Part of a small language model's weights: 3.17M parameters, biases.
Each number is 200 + 30 x the weight over its row's rms, rounded and kept within 0 to 999. Layers, rows and columns count from 0. The size before them is the row's rms in percent of the matrix's.

# layer 2 MLP up, 384x96, rms 0.174, rows 11-47, columns 0-95
091,172,223,227,185,193,204,245,192,207,154,214,248,164,209,237,263,170,213,167,218,168,195,223,198,230,167,203,198,154,210,179,186,187,159,242,169,200,192,256,235,184,219,179,208,211,260,229,202,196,220,215,218,149,183,214,164,183,187,227,133,167,186,187,178,159,192,201,179,223,158,216,229,249,202,185,189,207,215,189,193,209,257,223,188,224,249,234,219,122,138,167,209,192,226,269,213
112,188,205,210,181,188,164,152,191,211,235,225,206,154,185,198,209,221,208,177,194,194,181,290,194,200,222,202,213,203,260,184,275,171,258,209,212,220,184,210,230,220,197,178,254,174,214,157,184,173,190,175,221,147,165,260,208,245,221,171,210,227,190,261,240,154,197,202,232,207,170,181,217,166,221,216,163,170,128,184,250,166,199,153,225,213,192,174,188,180,218,171,181,194,236,190,185
137,176,214,237,253,229,202,218,163,202,166,220,167,224,167,234,157,177,178,204,210,240,180,200,173,169,219,198,218,174,202,213,203,263,199,208,154,162,175,229,234,160,226,241,152,210,177,233,163,183,202,172,180,188,195,204,183,109,211,206,242,178,222,163,177,165,164,181,175,239,216,195,215,164,228,170,211,183,224,156,229,222,171,155,205,194,213,261,196,116,168,172,183,186,220,173,179
111,256,156,194,199,174,246,201,187,131,209,225,226,218,219,188,205,259,234,238,188,148,192,244,209,200,184,221,218,203,210,196,192,126,216,268,273,183,231,241,138,223,172,191,237,191,196,202,251,224,177,240,204,160,194,187,180,221,201,206,192,184,195,175,169,222,193,217,197,160,148,174,222,219,256,179,209,158,178,233,250,195,194,198,184,186,186,181,187,253,197,231,197,237,197,166,185
099,223,211,229,205,203,168,194,157,277,168,207,219,227,183,234,194,197,171,227,183,219,168,187,185,180,224,214,156,226,155,215,199,197,229,196,190,259,175,216,184,130,155,222,237,200,229,232,214,215,203,206,180,258,257,193,193,182,229,173,166,258,188,191,199,229,196,183,224,200,239,169,191,207,181,169,189,265,197,226,183,196,155,151,186,199,201,149,218,263,250,251,230,258,189,186,187
093,177,202,218,250,224,142,226,238,208,202,254,144,196,192,154,184,244,227,192,235,209,215,215,203,212,204,201,178,218,263,170,182,239,190,228,187,221,212,231,180,164,207,189,216,164,173,199,208,154,226,223,214,164,196,216,222,242,166,179,140,215,206,245,211,185,247,184,188,154,230,239,204,221,209,190,251,198,270,186,252,226,263,197,210,218,204,188,240,208,126,205,226,186,165,228,229
111,165,172,213,202,238,208,136,193,153,227,179,171,193,199,224,224,200,207,191,176,202,225,178,203,193,178,197,225,185,225,180,217,147,259,166,187,215,200,220,144,141,168,223,225,241,168,205,214,218,140,215,194,235,229,203,231,137,183,215,153,245,215,218,215,203,238,161,157,171,226,211,198,216,254,238,245,249,232,234,233,211,230,234,147,189,219,155,211,229,200,215,191,261,184,190,183
096,175,184,263,156,205,197,186,189,223,239,209,122,169,198,208,175,182,257,131,191,177,168,202,164,172,238,228,140,141,199,236,233,166,233,234,238,191,183,209,188,228,218,229,184,221,209,216,240,151,212,236,226,182,158,177,201,164,212,251,189,218,194,243,190,226,212,182,217,211,194,158,246,224,275,199,215,210,181,214,191,220,239,187,194,192,191,208,211,161,199,181,202,201,254,241,188
101,193,214,197,231,190,209,219,215,180,202,259,231,236,199,202,176,201,220,153,215,240,171,220,196,227,263,249,201,195,251,186,208,207,270,228,249,245,230,138,232,203,189,197,180,198,211,180,223,199,209,191,205,193,242,235,224,198,251,143,249,233,225,161,218,191,261,176,269,206,196,228,165,147,231,182,163,214,177,170,179,229,213,189,216,237,207,183,178,176,193,260,196,238,186,212,224
108,168,214,203,176,218,150,199,149,207,234,221,161,197,157,193,216,179,216,187,197,179,157,275,231,230,229,225,177,177,162,163,201,195,207,252,164,182,210,196,190,224,231,203,237,265,174,220,189,203,203,205,246,163,159,211,194,192,194,148,184,160,240,154,202,145,221,198,233,231,145,220,217,240,220,151,201,174,220,199,219,255,154,205,226,212,187,253,194,253,186,195,186,260,196,208,193
101,159,246,197,227,158,194,193,201,172,194,224,210,171,170,219,178,219,200,200,160,153,225,186,185,229,197,209,202,166,227,236,172,220,183,179,177,188,175,183,201,170,121,195,194,170,202,213,153,250,201,148,221,186,155,196,176,185,200,179,233,197,218,196,147,249,174,175,228,288,153,142,204,172,200,211,259,230,259,206,218,188,206,243,207,160,184,201,177,227,169,196,231,154,251,220,217
095,190,146,217,228,180,218,204,190,242,209,304,175,229,175,162,181,193,208,191,190,209,159,204,192,179,222,227,183,201,179,142,168,230,252,259,271,222,151,142,230,168,195,195,226,196,196,193,167,167,203,201,180,227,200,217,173,215,235,175,219,217,171,207,232,186,215,166,199,193,192,212,200,164,238,201,207,226,181,183,173,217,189,157,230,249,176,236,179,181,287,205,236,203,238,184,214
111,170,192,198,183,216,201,213,169,105,181,188,134,196,143,205,194,158,205,210,223,160,209,204,232,194,200,169,159,188,217,222,179,247,207,217,183,228,170,225,205,209,149,209,162,157,218,217,137,198,185,244,249,129,229,241,193,153,169,262,201,190,182,205,156,178,211,192,198,182,206,196,209,228,215,192,223,207,197,182,183,203,235,153,187,185,183,207,146,219,170,245,143,221,155,181,190
090,165,131,227,211,221,184,207,249,184,234,171,182,218,201,243,284,202,187,222,206,207,219,219,173,191,209,151,164,227,155,247,156,188,165,160,178,197,171,242,210,187,147,207,163,184,189,191,205,210,184,172,195,202,165,173,175,173,235,174,188,211,193,162,204,260,236,185,158,220,212,188,169,209,194,242,276,218,208,159,198,207,167,230,268,197,200,181,181,227,162,213,244,214,207,234,168
121,146,198,257,186,233,161,172,221,206,216,214,210,174,148,232,204,246,159,149,201,223,194,249,197,177,221,227,223,185,168,179,209,214,241,208,184,175,203,221,210,202,236,173,175,215,187,205,161,201,202,191,204,156,253,266,233,199,166,171,216,197,205,183,215,157,170,214,198,124,264,193,206,217,205,230,214,179,160,187,212,182,209,185,188,239,238,246,232,144,229,182,122,161,231,194,190
112,212,229,174,147,171,176,158,238,170,214,223,173,219,225,157,223,201,176,274,180,192,165,235,206,193,183,187,186,182,168,167,196,127,218,279,247,173,221,192,198,208,162,213,196,201,224,195,204,244,211,247,187,165,179,216,220,239,202,210,176,158,185,190,171,205,264,204,209,224,176,220,265,185,189,221,229,188,158,189,185,224,145,201,203,183,176,203,158,213,210,234,209,279,172,236,204
104,197,211,204,238,196,193,171,133,177,209,207,204,210,171,226,228,215,216,188,208,245,126,203,243,193,155,166,221,182,202,173,242,165,201,198,166,171,174,201,201,139,248,215,231,186,200,190,149,197,187,204,236,181,259,235,150,177,140,188,147,240,212,208,226,208,190,159,128,167,238,259,187,244,193,219,252,186,225,209,186,228,188,171,228,167,211,220,206,171,194,216,179,200,162,173,198
119,212,183,210,189,62,197,177,217,220,194,216,196,243,220,194,186,173,175,193,199,203,196,163,178,219,202,181,199,196,206,230,205,228,229,196,216,217,185,189,184,200,185,121,241,174,210,206,167,226,183,157,166,196,226,187,224,297,205,207,255,229,225,154,185,230,159,216,213,220,218,187,217,205,238,190,189,166,161,178,259,172,225,189,275,169,184,195,231,199,191,182,191,179,223,200,204
089,205,203,182,200,155,198,211,194,141,176,201,228,209,175,208,198,171,183,196,203,247,239,191,163,241,248,172,200,221,185,202,209,231,284,228,148,180,196,199,202,177,145,152,283,223,147,210,207,225,179,158,229,234,190,161,220,170,208,198,198,175,219,192,167,270,197,204,176,242,208,166,149,200,258,216,191,250,199,179,232,159,240,181,195,242,217,213,226,229,194,231,217,227,200,193,197
123,190,192,180,176,152,186,241,173,157,226,214,204,214,199,192,175,163,229,144,215,165,163,155,222,205,264,230,139,214,176,163,200,159,213,263,195,126,186,194,189,218,213,185,211,182,235,282,181,208,197,216,233,173,195,200,243,143,247,224,182,176,199,222,200,206,184,165,194,189,193,233,176,244,185,190,226,230,209,165,220,173,240,186,187,216,208,227,212,222,168,222,211,267,235,243,192
107,233,214,221,196,224,135,253,183,196,202,201,212,171,195,149,177,177,176,227,221,213,173,206,218,174,206,202,196,146,263,167,210,195,216,205,233,247,185,157,158,180,175,182,214,193,218,143,262,182,227,237,195,179,186,249,205,176,161,212,211,202,196,207,249,161,176,179,221,192,197,175,238,217,163,179,190,173,208,201,232,212,230,178,210,153,189,169,285,249,204,235,204,267,150,162,203
097,175,254,244,165,222,189,212,166,165,262,250,177,158,195,166,226,177,179,172,197,223,203,212,179,191,254,220,202,171,174,181,212,118,178,220,261,224,208,148,204,179,212,234,185,187,180,199,230,204,233,181,178,175,194,214,234,156,188,147,241,186,212,233,211,177,174,147,174,115,201,151,252,203,181,194,157,182,169,184,206,196,203,225,204,239,191,185,168,210,168,167,190,210,213,176,196
085,150,238,169,138,183,227,184,228,190,176,206,213,153,194,203,202,209,232,222,155,113,171,181,172,244,155,170,234,207,250,178,198,81,179,201,229,242,174,240,224,190,198,158,228,190,229,182,190,192,154,186,223,218,150,181,184,205,194,231,185,194,198,199,188,225,227,189,197,200,196,227,214,189,200,207,221,211,170,200,233,161,212,259,212,189,212,179,221,212,185,174,245,249,216,165,193
091,195,183,160,164,183,252,155,210,170,158,221,189,166,202,206,203,216,180,242,201,137,214,236,209,240,181,133,215,225,191,226,215,222,197,155,289,213,227,231,197,244,182,157,179,173,165,244,177,216,200,233,188,155,232,154,214,205,189,219,192,201,216,212,161,184,193,199,232,234,206,202,191,240,173,183,229,218,181,183,222,160,269,256,232,188,191,149,230,169,186,232,192,176,181,178,237
103,216,238,232,212,216,144,239,174,186,188,159,237,205,243,222,173,231,178,158,193,189,203,205,217,191,192,238,187,193,174,216,242,199,160,182,134,185,185,208,177,179,207,189,302,175,188,192,227,196,159,202,222,255,185,215,238,151,178,170,205,157,261,256,221,156,247,222,179,187,224,145,225,166,199,218,188,190,202,177,218,190,198,169,147,183,227,166,196,172,193,185,181,191,210,181,144
101,214,220,230,200,170,208,206,208,185,212,158,187,206,247,159,153,209,192,207,166,203,207,282,189,136,196,193,187,204,223,192,145,231,144,204,197,181,156,230,239,217,165,241,177,184,186,175,212,173,175,205,217,191,191,234,222,152,156,201,186,148,222,234,213,152,233,168,194,216,139,179,179,162,207,165,248,195,233,191,163,228,193,154,198,154,167,199,166,235,238,216,229,240,171,156,223
099,172,197,248,170,228,237,191,214,136,193,186,207,226,143,204,189,173,218,177,190,244,217,183,224,166,248,200,217,187,173,199,205,256,151,204,162,189,212,249,210,176,233,211,180,209,168,251,167,163,135,204,193,138,208,172,173,204,187,209,215,205,215,231,185,200,261,212,204,228,233,246,176,200,207,240,209,153,232,219,183,201,213,184,176,224,266,210,240,146,140,234,176,178,179,234,186
097,155,196,217,193,221,251,189,163,164,259,173,174,216,158,219,204,214,207,192,182,214,119,240,215,191,173,267,154,187,225,168,158,207,229,181,156,244,179,219,202,167,140,190,212,215,182,253,206,208,190,175,232,222,228,204,226,154,189,222,236,170,160,192,222,230,200,129,214,185,169,205,178,235,227,225,218,216,217,173,219,221,201,211,171,229,260,208,214,213,197,193,163,231,145,183,235
074,152,168,239,236,200,215,204,262,217,225,196,230,190,281,161,275,237,179,182,186,212,208,238,158,183,229,204,205,162,242,142,181,195,140,230,215,176,191,210,235,221,152,205,181,180,201,245,168,206,163,211,172,161,170,234,147,233,207,219,180,192,165,269,230,183,183,147,179,159,174,185,202,199,204,197,234,196,207,210,198,203,218,170,176,177,193,211,203,210,209,158,203,170,155,203,173
084,182,191,197,174,172,248,174,222,147,222,222,159,182,185,233,195,182,249,122,217,154,177,186,194,216,210,143,160,224,184,211,201,196,197,186,284,207,155,222,207,162,161,237,199,195,215,196,143,213,188,192,180,178,193,196,198,206,194,264,200,178,186,201,178,204,180,173,212,255,253,207,161,195,248,216,231,144,230,166,160,168,246,207,239,168,210,173,182,205,184,177,239,219,215,225,157
085,216,189,226,223,231,162,207,197,177,196,150,173,197,175,192,174,244,188,160,188,164,188,153,192,218,220,180,180,173,210,259,195,183,226,190,191,238,192,164,246,245,162,160,191,174,199,210,117,226,218,236,224,192,164,158,218,209,225,227,195,204,236,137,217,181,183,170,184,173,226,196,183,185,230,236,167,253,169,186,252,184,161,163,171,238,239,203,163,178,230,177,136,186,150,179,190
104,175,235,177,171,151,186,207,110,194,200,165,180,181,199,213,210,184,166,235,168,236,201,230,204,151,200,178,192,212,188,191,248,208,220,152,228,224,273,211,175,184,226,208,201,170,182,193,198,229,186,178,228,210,229,245,237,196,209,207,209,185,295,187,206,248,180,227,152,206,211,182,152,176,247,193,237,188,192,183,194,152,174,218,215,173,204,148,192,177,210,273,212,202,219,148,220
103,216,180,152,171,210,167,212,148,272,164,194,188,161,232,185,257,199,204,240,174,174,217,202,221,242,213,243,208,227,176,213,201,178,176,146,250,229,243,198,198,194,181,188,252,170,174,197,213,205,172,163,192,231,177,169,235,174,252,149,176,282,204,181,249,213,210,200,214,201,174,201,159,215,175,190,200,267,129,204,203,207,195,217,202,155,215,153,206,162,198,209,196,218,221,204,201
105,164,144,197,169,203,214,178,222,192,199,239,196,211,172,239,230,188,190,186,244,218,189,182,208,182,220,201,156,260,209,176,288,191,214,212,166,180,244,211,202,154,236,230,236,237,234,242,168,225,191,220,233,206,221,163,212,201,219,248,177,273,197,235,205,165,170,177,158,243,247,233,223,189,210,227,183,204,222,202,230,150,209,183,171,221,203,185,258,151,226,229,197,239,165,220,179
104,216,156,190,208,219,200,192,213,172,172,235,219,247,212,201,232,258,223,236,101,203,184,164,187,226,168,153,208,196,181,201,225,204,213,203,243,231,170,178,174,205,200,211,171,206,158,165,202,226,143,193,171,152,169,185,164,158,224,237,212,213,191,138,206,188,212,216,138,153,263,185,180,217,199,175,193,213,236,225,193,217,182,166,183,228,186,223,230,160,232,226,164,248,218,199,150
105,208,219,198,254,236,162,201,206,177,211,207,223,188,220,191,180,200,228,251,177,182,145,219,144,243,224,190,186,138,240,199,234,192,220,234,159,184,202,183,203,225,196,234,195,211,230,209,146,234,247,231,216,208,242,178,237,126,202,198,187,199,195,194,200,184,213,158,251,229,152,237,173,190,235,215,206,183,272,194,194,247,167,195,232,180,209,167,193,159,228,193,219,288,172,200,206
098,229,212,188,161,200,187,146,214,250,207,212,206,147,177,228,237,260,161,152,217,164,213,195,152,216,179,222,182,216,213,157,248,214,201,193,207,244,181,243,200,181,175,165,235,189,184,234,197,183,213,248,229,243,183,197,240,205,175,249,188,205,218,212,198,162,232,218,173,204,173,188,170,178,294,215,246,213,200,162,190,221,165,244,240,165,169,207,194,127,204,204,182,206,220,172,234
# layer 2 MLP down (transposed), 384x96, rms 0.0389, rows 11-46, columns 0-95
105,199,197,204,229,165,174,215,203,242,246,170,187,244,223,196,169,219,193,232,176,221,236,173,209,198,194,188,224,194,199,170,232,216,233,170,254,210,221,194,170,158,220,235,187,156,187,131,151,260,196,192,225,221,234,201,189,217,230,219,207,176,182,245,151,209,186,243,243,194,255,151,198,178,204,230,201,192,219,187,112,222,136,220,245,153,211,181,126,188,199,208,193,177,206,193,202
096,210,206,197,246,218,242,251,164,203,161,230,178,245,212,186,207,189,208,198,206,173,221,173,182,207,188,262,162,207,201,198,171,229,196,188,170,210,200,183,141,147,218,137,220,179,188,230,204,239,188,199,187,200,211,146,176,213,225,236,199,213,225,247,150,248,225,184,210,154,185,181,220,173,194,183,264,198,246,239,215,208,171,272,187,252,220,201,275,195,186,207,169,185,160,194,251
131,150,199,247,235,189,154,262,180,231,206,197,202,204,195,195,161,238,173,155,234,202,171,219,233,235,203,166,218,150,232,205,198,224,178,235,193,221,174,194,150,198,245,199,150,256,200,243,137,248,181,217,199,201,158,202,213,179,227,233,181,219,198,185,163,221,187,144,180,206,157,212,223,196,228,201,214,177,215,183,159,186,232,199,182,173,223,203,232,187,249,210,116,173,172,147,183
117,191,160,216,192,180,202,223,159,222,245,176,155,203,153,201,172,203,172,227,213,176,214,231,200,248,210,230,274,195,226,213,230,202,166,201,220,223,167,244,181,210,155,250,182,195,172,259,221,244,202,256,273,209,224,156,214,207,214,212,205,191,255,183,131,212,147,198,185,168,129,205,188,167,229,198,187,202,211,237,211,152,215,171,211,230,207,188,180,208,175,165,218,189,174,168,176
088,207,226,219,174,206,198,225,175,181,215,251,165,207,203,188,245,181,200,172,224,201,217,257,186,191,256,203,194,205,203,188,159,122,201,152,199,210,176,186,212,217,232,151,201,197,234,154,171,143,222,170,168,160,192,239,147,171,186,269,133,184,224,238,186,222,172,185,183,182,180,254,203,253,231,211,185,226,190,133,212,214,223,192,231,226,174,213,250,196,181,187,203,183,246,176,208
100,238,163,167,190,200,208,194,216,215,226,173,198,250,236,235,157,191,155,233,192,154,202,157,189,228,193,224,221,187,166,234,229,217,201,100,162,227,192,205,232,163,219,205,177,214,188,198,229,198,192,188,193,218,268,176,181,220,209,242,205,213,151,177,173,231,224,247,229,194,215,202,210,201,180,228,179,203,147,211,133,217,187,205,204,186,141,249,216,140,240,235,165,217,217,152,220
132,156,193,211,248,206,247,206,175,201,199,237,153,228,221,229,217,210,181,170,206,235,203,202,205,235,172,228,181,194,254,219,215,189,205,188,220,217,171,195,145,146,197,223,183,226,234,203,186,203,121,226,219,214,162,168,273,204,210,183,134,227,221,211,204,167,171,149,132,176,150,216,230,273,223,234,211,237,223,247,234,218,206,218,187,202,228,196,193,188,198,200,177,167,190,199,150
112,188,198,217,225,238,174,174,249,186,172,205,212,301,225,192,236,212,206,224,230,138,228,175,167,235,189,232,219,191,192,154,154,190,224,221,212,202,222,152,211,222,220,178,209,186,126,193,174,177,235,198,225,173,184,199,234,220,208,197,219,230,205,154,163,153,189,209,185,150,156,239,216,197,172,202,211,204,207,230,204,118,201,258,199,190,185,200,211,163,220,216,157,184,195,137,176
100,177,267,129,184,208,180,197,149,234,248,223,213,182,202,203,200,210,167,210,245,175,195,166,180,200,195,198,148,215,142,205,189,232,197,167,221,193,160,208,255,190,200,171,163,176,197,197,230,170,177,141,190,227,216,179,216,212,243,164,197,156,200,198,178,174,203,223,134,200,184,160,171,192,184,194,237,193,197,206,190,193,197,150,190,161,116,242,269,239,183,230,215,162,216,217,217
118,138,221,263,246,229,212,213,157,205,156,197,190,164,224,195,210,195,201,188,192,238,193,252,185,151,218,228,216,197,207,202,199,185,179,194,238,228,220,220,266,229,201,159,170,171,153,190,188,167,215,190,209,176,158,168,258,235,220,179,233,211,176,213,202,168,139,152,218,215,205,191,197,217,245,179,198,242,200,257,246,178,179,163,199,158,174,228,212,226,250,159,215,207,135,225,217
109,233,229,169,197,152,189,191,234,150,235,229,174,164,185,169,147,180,194,200,159,200,158,207,230,180,238,193,208,181,242,264,196,195,243,225,199,171,214,177,192,206,218,243,253,242,177,184,201,213,211,173,230,168,206,177,172,169,156,220,181,173,220,195,183,243,174,229,222,241,243,200,237,166,199,257,194,219,205,160,202,249,190,213,114,191,146,173,172,164,237,194,186,162,223,193,181
093,207,204,181,216,171,226,175,169,200,213,182,233,191,239,201,193,257,197,217,233,208,168,217,185,152,224,269,219,185,155,181,202,213,146,172,161,184,228,188,199,187,211,170,209,199,193,207,199,205,194,218,207,241,256,201,212,250,175,289,168,207,210,180,225,230,195,244,174,155,199,193,186,122,187,199,201,198,255,228,171,170,256,166,159,118,229,215,222,236,230,213,178,184,208,174,199
121,216,189,218,164,205,235,275,200,213,189,188,162,162,204,164,226,144,216,175,177,211,282,250,272,160,201,218,184,172,257,219,219,224,221,170,183,195,217,175,193,189,203,180,174,147,232,225,149,216,182,183,207,193,226,241,214,221,203,255,188,225,174,213,125,195,227,197,185,163,215,196,191,240,179,192,179,139,203,184,203,157,184,180,201,190,181,195,190,215,208,255,168,222,207,147,224
089,250,185,169,196,193,172,204,160,205,196,212,184,193,261,204,158,151,180,179,202,214,221,187,255,258,194,176,216,218,219,202,215,144,181,231,236,224,203,162,194,208,220,191,217,196,222,205,232,146,183,134,237,162,181,208,190,251,166,222,212,211,237,147,201,177,198,228,229,194,234,192,202,231,227,130,237,148,170,205,202,220,247,183,158,226,179,241,212,183,211,153,197,211,121,206,183
110,202,211,208,251,143,203,161,152,233,237,243,179,219,216,216,206,188,165,212,229,188,195,180,234,249,181,190,192,167,187,188,175,195,192,213,205,192,198,225,232,206,170,212,210,199,209,230,196,181,131,233,241,294,208,210,193,145,221,227,174,187,205,204,232,215,239,166,176,229,176,207,218,256,181,180,187,236,218,232,165,185,226,134,173,265,179,216,205,185,217,232,126,197,178,174,151
103,215,184,205,179,194,199,208,184,212,220,208,169,153,189,247,221,165,170,182,207,259,153,192,192,210,165,204,208,213,227,172,201,173,190,198,256,247,209,218,143,162,270,278,145,221,224,214,209,200,187,194,155,195,161,170,188,284,170,217,190,239,200,238,196,160,181,189,194,203,187,225,179,188,175,221,202,202,223,223,208,206,185,147,211,142,212,224,147,218,129,218,237,179,215,200,233
112,208,186,202,158,196,149,192,222,202,170,185,203,221,211,234,137,201,211,200,212,205,199,175,246,195,251,205,151,177,153,224,196,208,143,214,205,243,165,212,200,225,176,207,230,182,247,170,163,187,203,220,177,209,188,239,171,203,270,219,167,204,208,222,198,223,185,175,203,190,145,190,181,228,221,215,202,215,146,170,154,231,250,125,129,196,197,147,200,182,242,204,185,165,229,216,135
093,161,251,232,245,216,246,176,215,214,202,203,189,181,202,217,219,206,178,206,210,215,246,233,237,154,204,267,204,218,206,173,220,160,170,153,180,145,242,192,223,164,237,260,184,195,212,187,170,210,156,188,219,193,193,198,122,155,231,233,192,166,193,241,230,209,193,222,182,169,168,249,177,192,214,249,170,236,191,144,134,246,188,198,226,221,214,231,205,204,208,206,212,192,202,159,166
093,185,240,205,169,174,194,222,169,256,147,177,198,215,236,184,194,221,237,208,161,167,199,185,212,147,178,203,181,166,173,240,241,257,166,229,196,178,173,199,236,201,220,228,224,191,164,155,190,206,197,153,174,176,183,219,197,212,206,193,198,206,233,158,206,250,176,296,215,227,219,145,168,288,171,234,191,151,211,174,213,185,231,195,158,198,160,188,213,198,216,213,221,196,166,172,175
138,244,194,179,247,198,215,255,146,186,236,214,186,213,185,241,189,171,216,158,179,209,195,179,200,209,237,249,162,181,139,212,228,181,237,251,257,181,196,200,199,194,216,192,184,220,219,180,143,219,165,177,225,215,164,193,210,191,193,219,182,224,229,239,197,198,164,196,208,183,179,142,199,235,153,197,243,202,201,189,258,214,113,195,257,197,183,231,240,179,173,229,208,267,220,235,206
112,209,163,184,145,170,182,170,174,208,212,186,166,232,184,183,239,271,259,161,226,173,226,211,226,185,225,235,228,144,149,209,199,215,177,193,113,173,140,243,174,223,149,175,217,208,219,163,221,209,247,202,203,230,207,227,187,171,208,200,220,203,208,170,193,219,193,214,150,163,188,210,193,160,180,227,185,172,206,223,222,279,202,207,211,220,175,175,198,190,215,221,194,224,228,270,203
106,201,193,193,255,162,205,200,229,193,151,168,184,224,269,180,225,221,242,238,182,257,195,187,196,172,210,196,256,219,234,229,199,227,145,176,167,189,177,194,255,165,186,194,216,148,206,206,217,180,199,267,178,218,221,181,197,236,213,205,240,212,169,226,179,197,189,180,161,178,213,160,156,220,193,208,171,162,245,227,201,133,167,204,216,167,178,224,148,172,163,181,220,204,132,173,220
087,214,198,192,227,202,206,229,209,205,243,226,196,272,194,202,229,178,197,158,221,220,224,221,244,220,229,215,205,208,175,201,195,297,197,198,154,166,189,205,114,203,296,173,125,240,232,208,192,230,209,187,222,197,171,263,192,225,185,185,197,191,248,217,201,226,227,216,195,186,225,184,214,172,183,228,186,188,239,171,185,194,188,244,184,225,213,240,205,173,182,180,181,226,164,209,246
080,176,212,165,206,214,210,160,208,209,196,181,207,228,148,227,206,189,224,184,162,199,208,168,244,186,231,203,184,200,206,241,158,176,263,145,200,142,205,173,256,166,188,186,199,221,208,210,181,209,206,219,183,226,244,235,189,199,171,158,155,170,141,174,209,144,243,214,199,176,224,189,157,208,135,155,167,202,262,218,188,180,224,132,247,230,166,188,207,209,174,174,205,197,238,195,252
093,187,225,189,159,236,201,181,153,219,247,185,137,194,194,147,175,207,214,199,212,157,169,192,157,193,236,207,190,185,221,216,221,156,193,178,269,195,214,175,226,196,189,245,118,164,165,137,232,179,174,199,212,181,226,241,149,245,153,231,197,191,202,134,181,229,185,244,256,222,227,202,191,209,192,167,196,209,221,187,170,170,206,217,230,231,190,201,177,153,189,230,231,195,210,175,168
101,223,212,193,129,195,199,242,204,182,171,261,214,215,227,179,192,162,188,243,169,181,255,182,188,147,189,196,172,203,207,253,183,153,216,193,158,168,182,192,181,221,173,190,220,222,167,205,163,174,186,204,168,283,208,215,194,188,142,171,177,170,191,174,163,187,165,197,145,221,229,207,163,205,232,140,204,222,201,202,174,228,175,222,284,168,215,206,187,210,206,169,240,207,186,222,147
101,199,191,209,217,207,173,213,164,249,168,186,198,216,212,168,246,234,163,219,191,165,205,234,187,205,164,205,160,170,204,155,187,161,209,181,248,214,211,210,211,174,180,172,257,130,218,155,215,226,233,171,228,281,180,205,198,189,232,240,222,185,173,190,198,205,143,190,203,165,128,132,173,195,220,172,147,233,171,192,192,209,189,186,226,167,166,199,168,210,249,189,231,252,200,176,209
118,233,193,216,183,217,184,194,206,169,140,221,174,244,196,186,181,200,204,201,219,149,163,230,194,175,140,264,191,215,167,164,201,222,205,156,212,185,222,187,176,173,228,201,233,190,245,164,186,171,199,204,203,169,197,238,270,162,218,202,187,205,218,167,202,186,217,224,196,168,190,252,262,169,192,230,149,138,212,186,217,230,233,234,196,235,218,242,230,231,249,206,118,200,221,204,154
087,233,197,146,144,231,224,234,162,222,251,135,177,176,212,235,222,177,178,232,199,160,197,162,188,202,182,259,224,222,213,224,174,201,214,202,235,208,227,214,244,181,245,241,195,206,208,172,225,215,161,153,234,228,217,199,232,216,177,165,187,193,240,202,164,215,224,274,214,291,180,186,168,197,201,225,172,182,203,158,201,221,248,220,219,181,210,155,205,183,197,233,238,229,178,184,178
087,190,252,167,249,171,201,184,234,127,195,205,226,192,223,249,173,159,226,187,203,224,193,185,218,202,200,230,203,222,196,185,186,139,178,220,219,238,177,155,251,214,164,162,208,198,142,199,197,205,172,204,220,198,176,163,266,216,200,175,167,219,184,215,215,195,223,175,200,123,161,218,170,214,198,148,194,186,222,183,243,172,168,197,186,253,263,175,174,231,209,186,239,144,226,167,226
089,209,168,192,155,183,219,186,209,202,255,162,194,197,196,131,165,219,225,154,167,158,209,208,210,204,203,190,184,179,178,260,121,175,204,174,207,257,182,198,225,214,248,190,180,226,210,203,175,191,184,194,174,178,202,135,162,209,222,195,194,194,196,198,187,239,217,193,210,190,201,245,167,211,183,190,147,159,185,148,207,165,226,176,200,235,208,124,204,248,278,212,155,215,238,184,166
100,200,233,143,138,193,194,229,168,205,230,176,179,195,240,191,208,181,153,195,143,199,159,183,214,177,227,199,216,271,155,263,232,200,259,197,192,226,210,162,205,139,259,237,161,230,169,164,184,218,146,228,199,180,192,237,189,216,190,199,248,178,227,216,189,203,182,221,200,216,185,225,193,139,192,211,201,154,235,227,184,210,163,175,182,169,197,155,229,198,184,232,176,205,257,204,204
094,204,272,205,168,239,166,236,209,158,234,188,206,220,175,216,168,166,201,196,155,217,181,168,226,176,208,178,232,165,193,240,170,209,222,210,193,220,246,144,159,209,252,155,193,223,217,184,187,177,165,208,220,205,175,196,192,255,205,192,208,125,181,195,194,187,275,223,164,217,166,220,177,201,174,132,214,186,159,201,146,199,206,202,186,209,236,238,201,233,203,194,205,252,265,184,172
115,265,176,154,198,185,149,173,213,177,208,212,180,234,222,188,196,211,197,203,235,162,188,230,165,228,208,186,232,201,243,192,194,221,186,152,199,167,171,182,207,206,168,217,194,189,216,177,216,211,198,256,250,226,175,169,176,159,162,152,222,129,220,167,207,197,187,200,223,206,129,164,185,142,196,237,222,226,173,172,184,241,186,227,201,132,192,212,146,248,179,146,208,199,225,155,232
125,170,206,225,215,191,183,194,186,188,247,191,275,229,232,254,233,177,186,188,177,198,207,189,137,168,200,222,179,219,225,180,152,243,189,242,169,285,246,193,246,221,122,211,171,184,183,256,206,203,164,210,200,156,167,207,184,239,254,218,178,252,169,173,228,209,199,163,154,204,222,206,229,193,188,214,218,231,212,199,201,166,209,166,220,214,212,208,270,218,204,220,201,226,201,210,189
126,177,200,209,261,171,162,239,229,217,231,174,223,151,190,174,199,270,176,230,142,212,155,202,195,221,162,181,190,176,238,174,169,198,196,229,257,203,196,171,183,209,212,233,195,217,201,231,177,179,242,202,222,221,255,188,252,168,170,177,178,145,139,229,208,208,220,179,179,237,162,252,182,167,206,177,235,158,243,182,154,180,209,195,199,174,192,194,216,204,221,159,247,252,206,178,178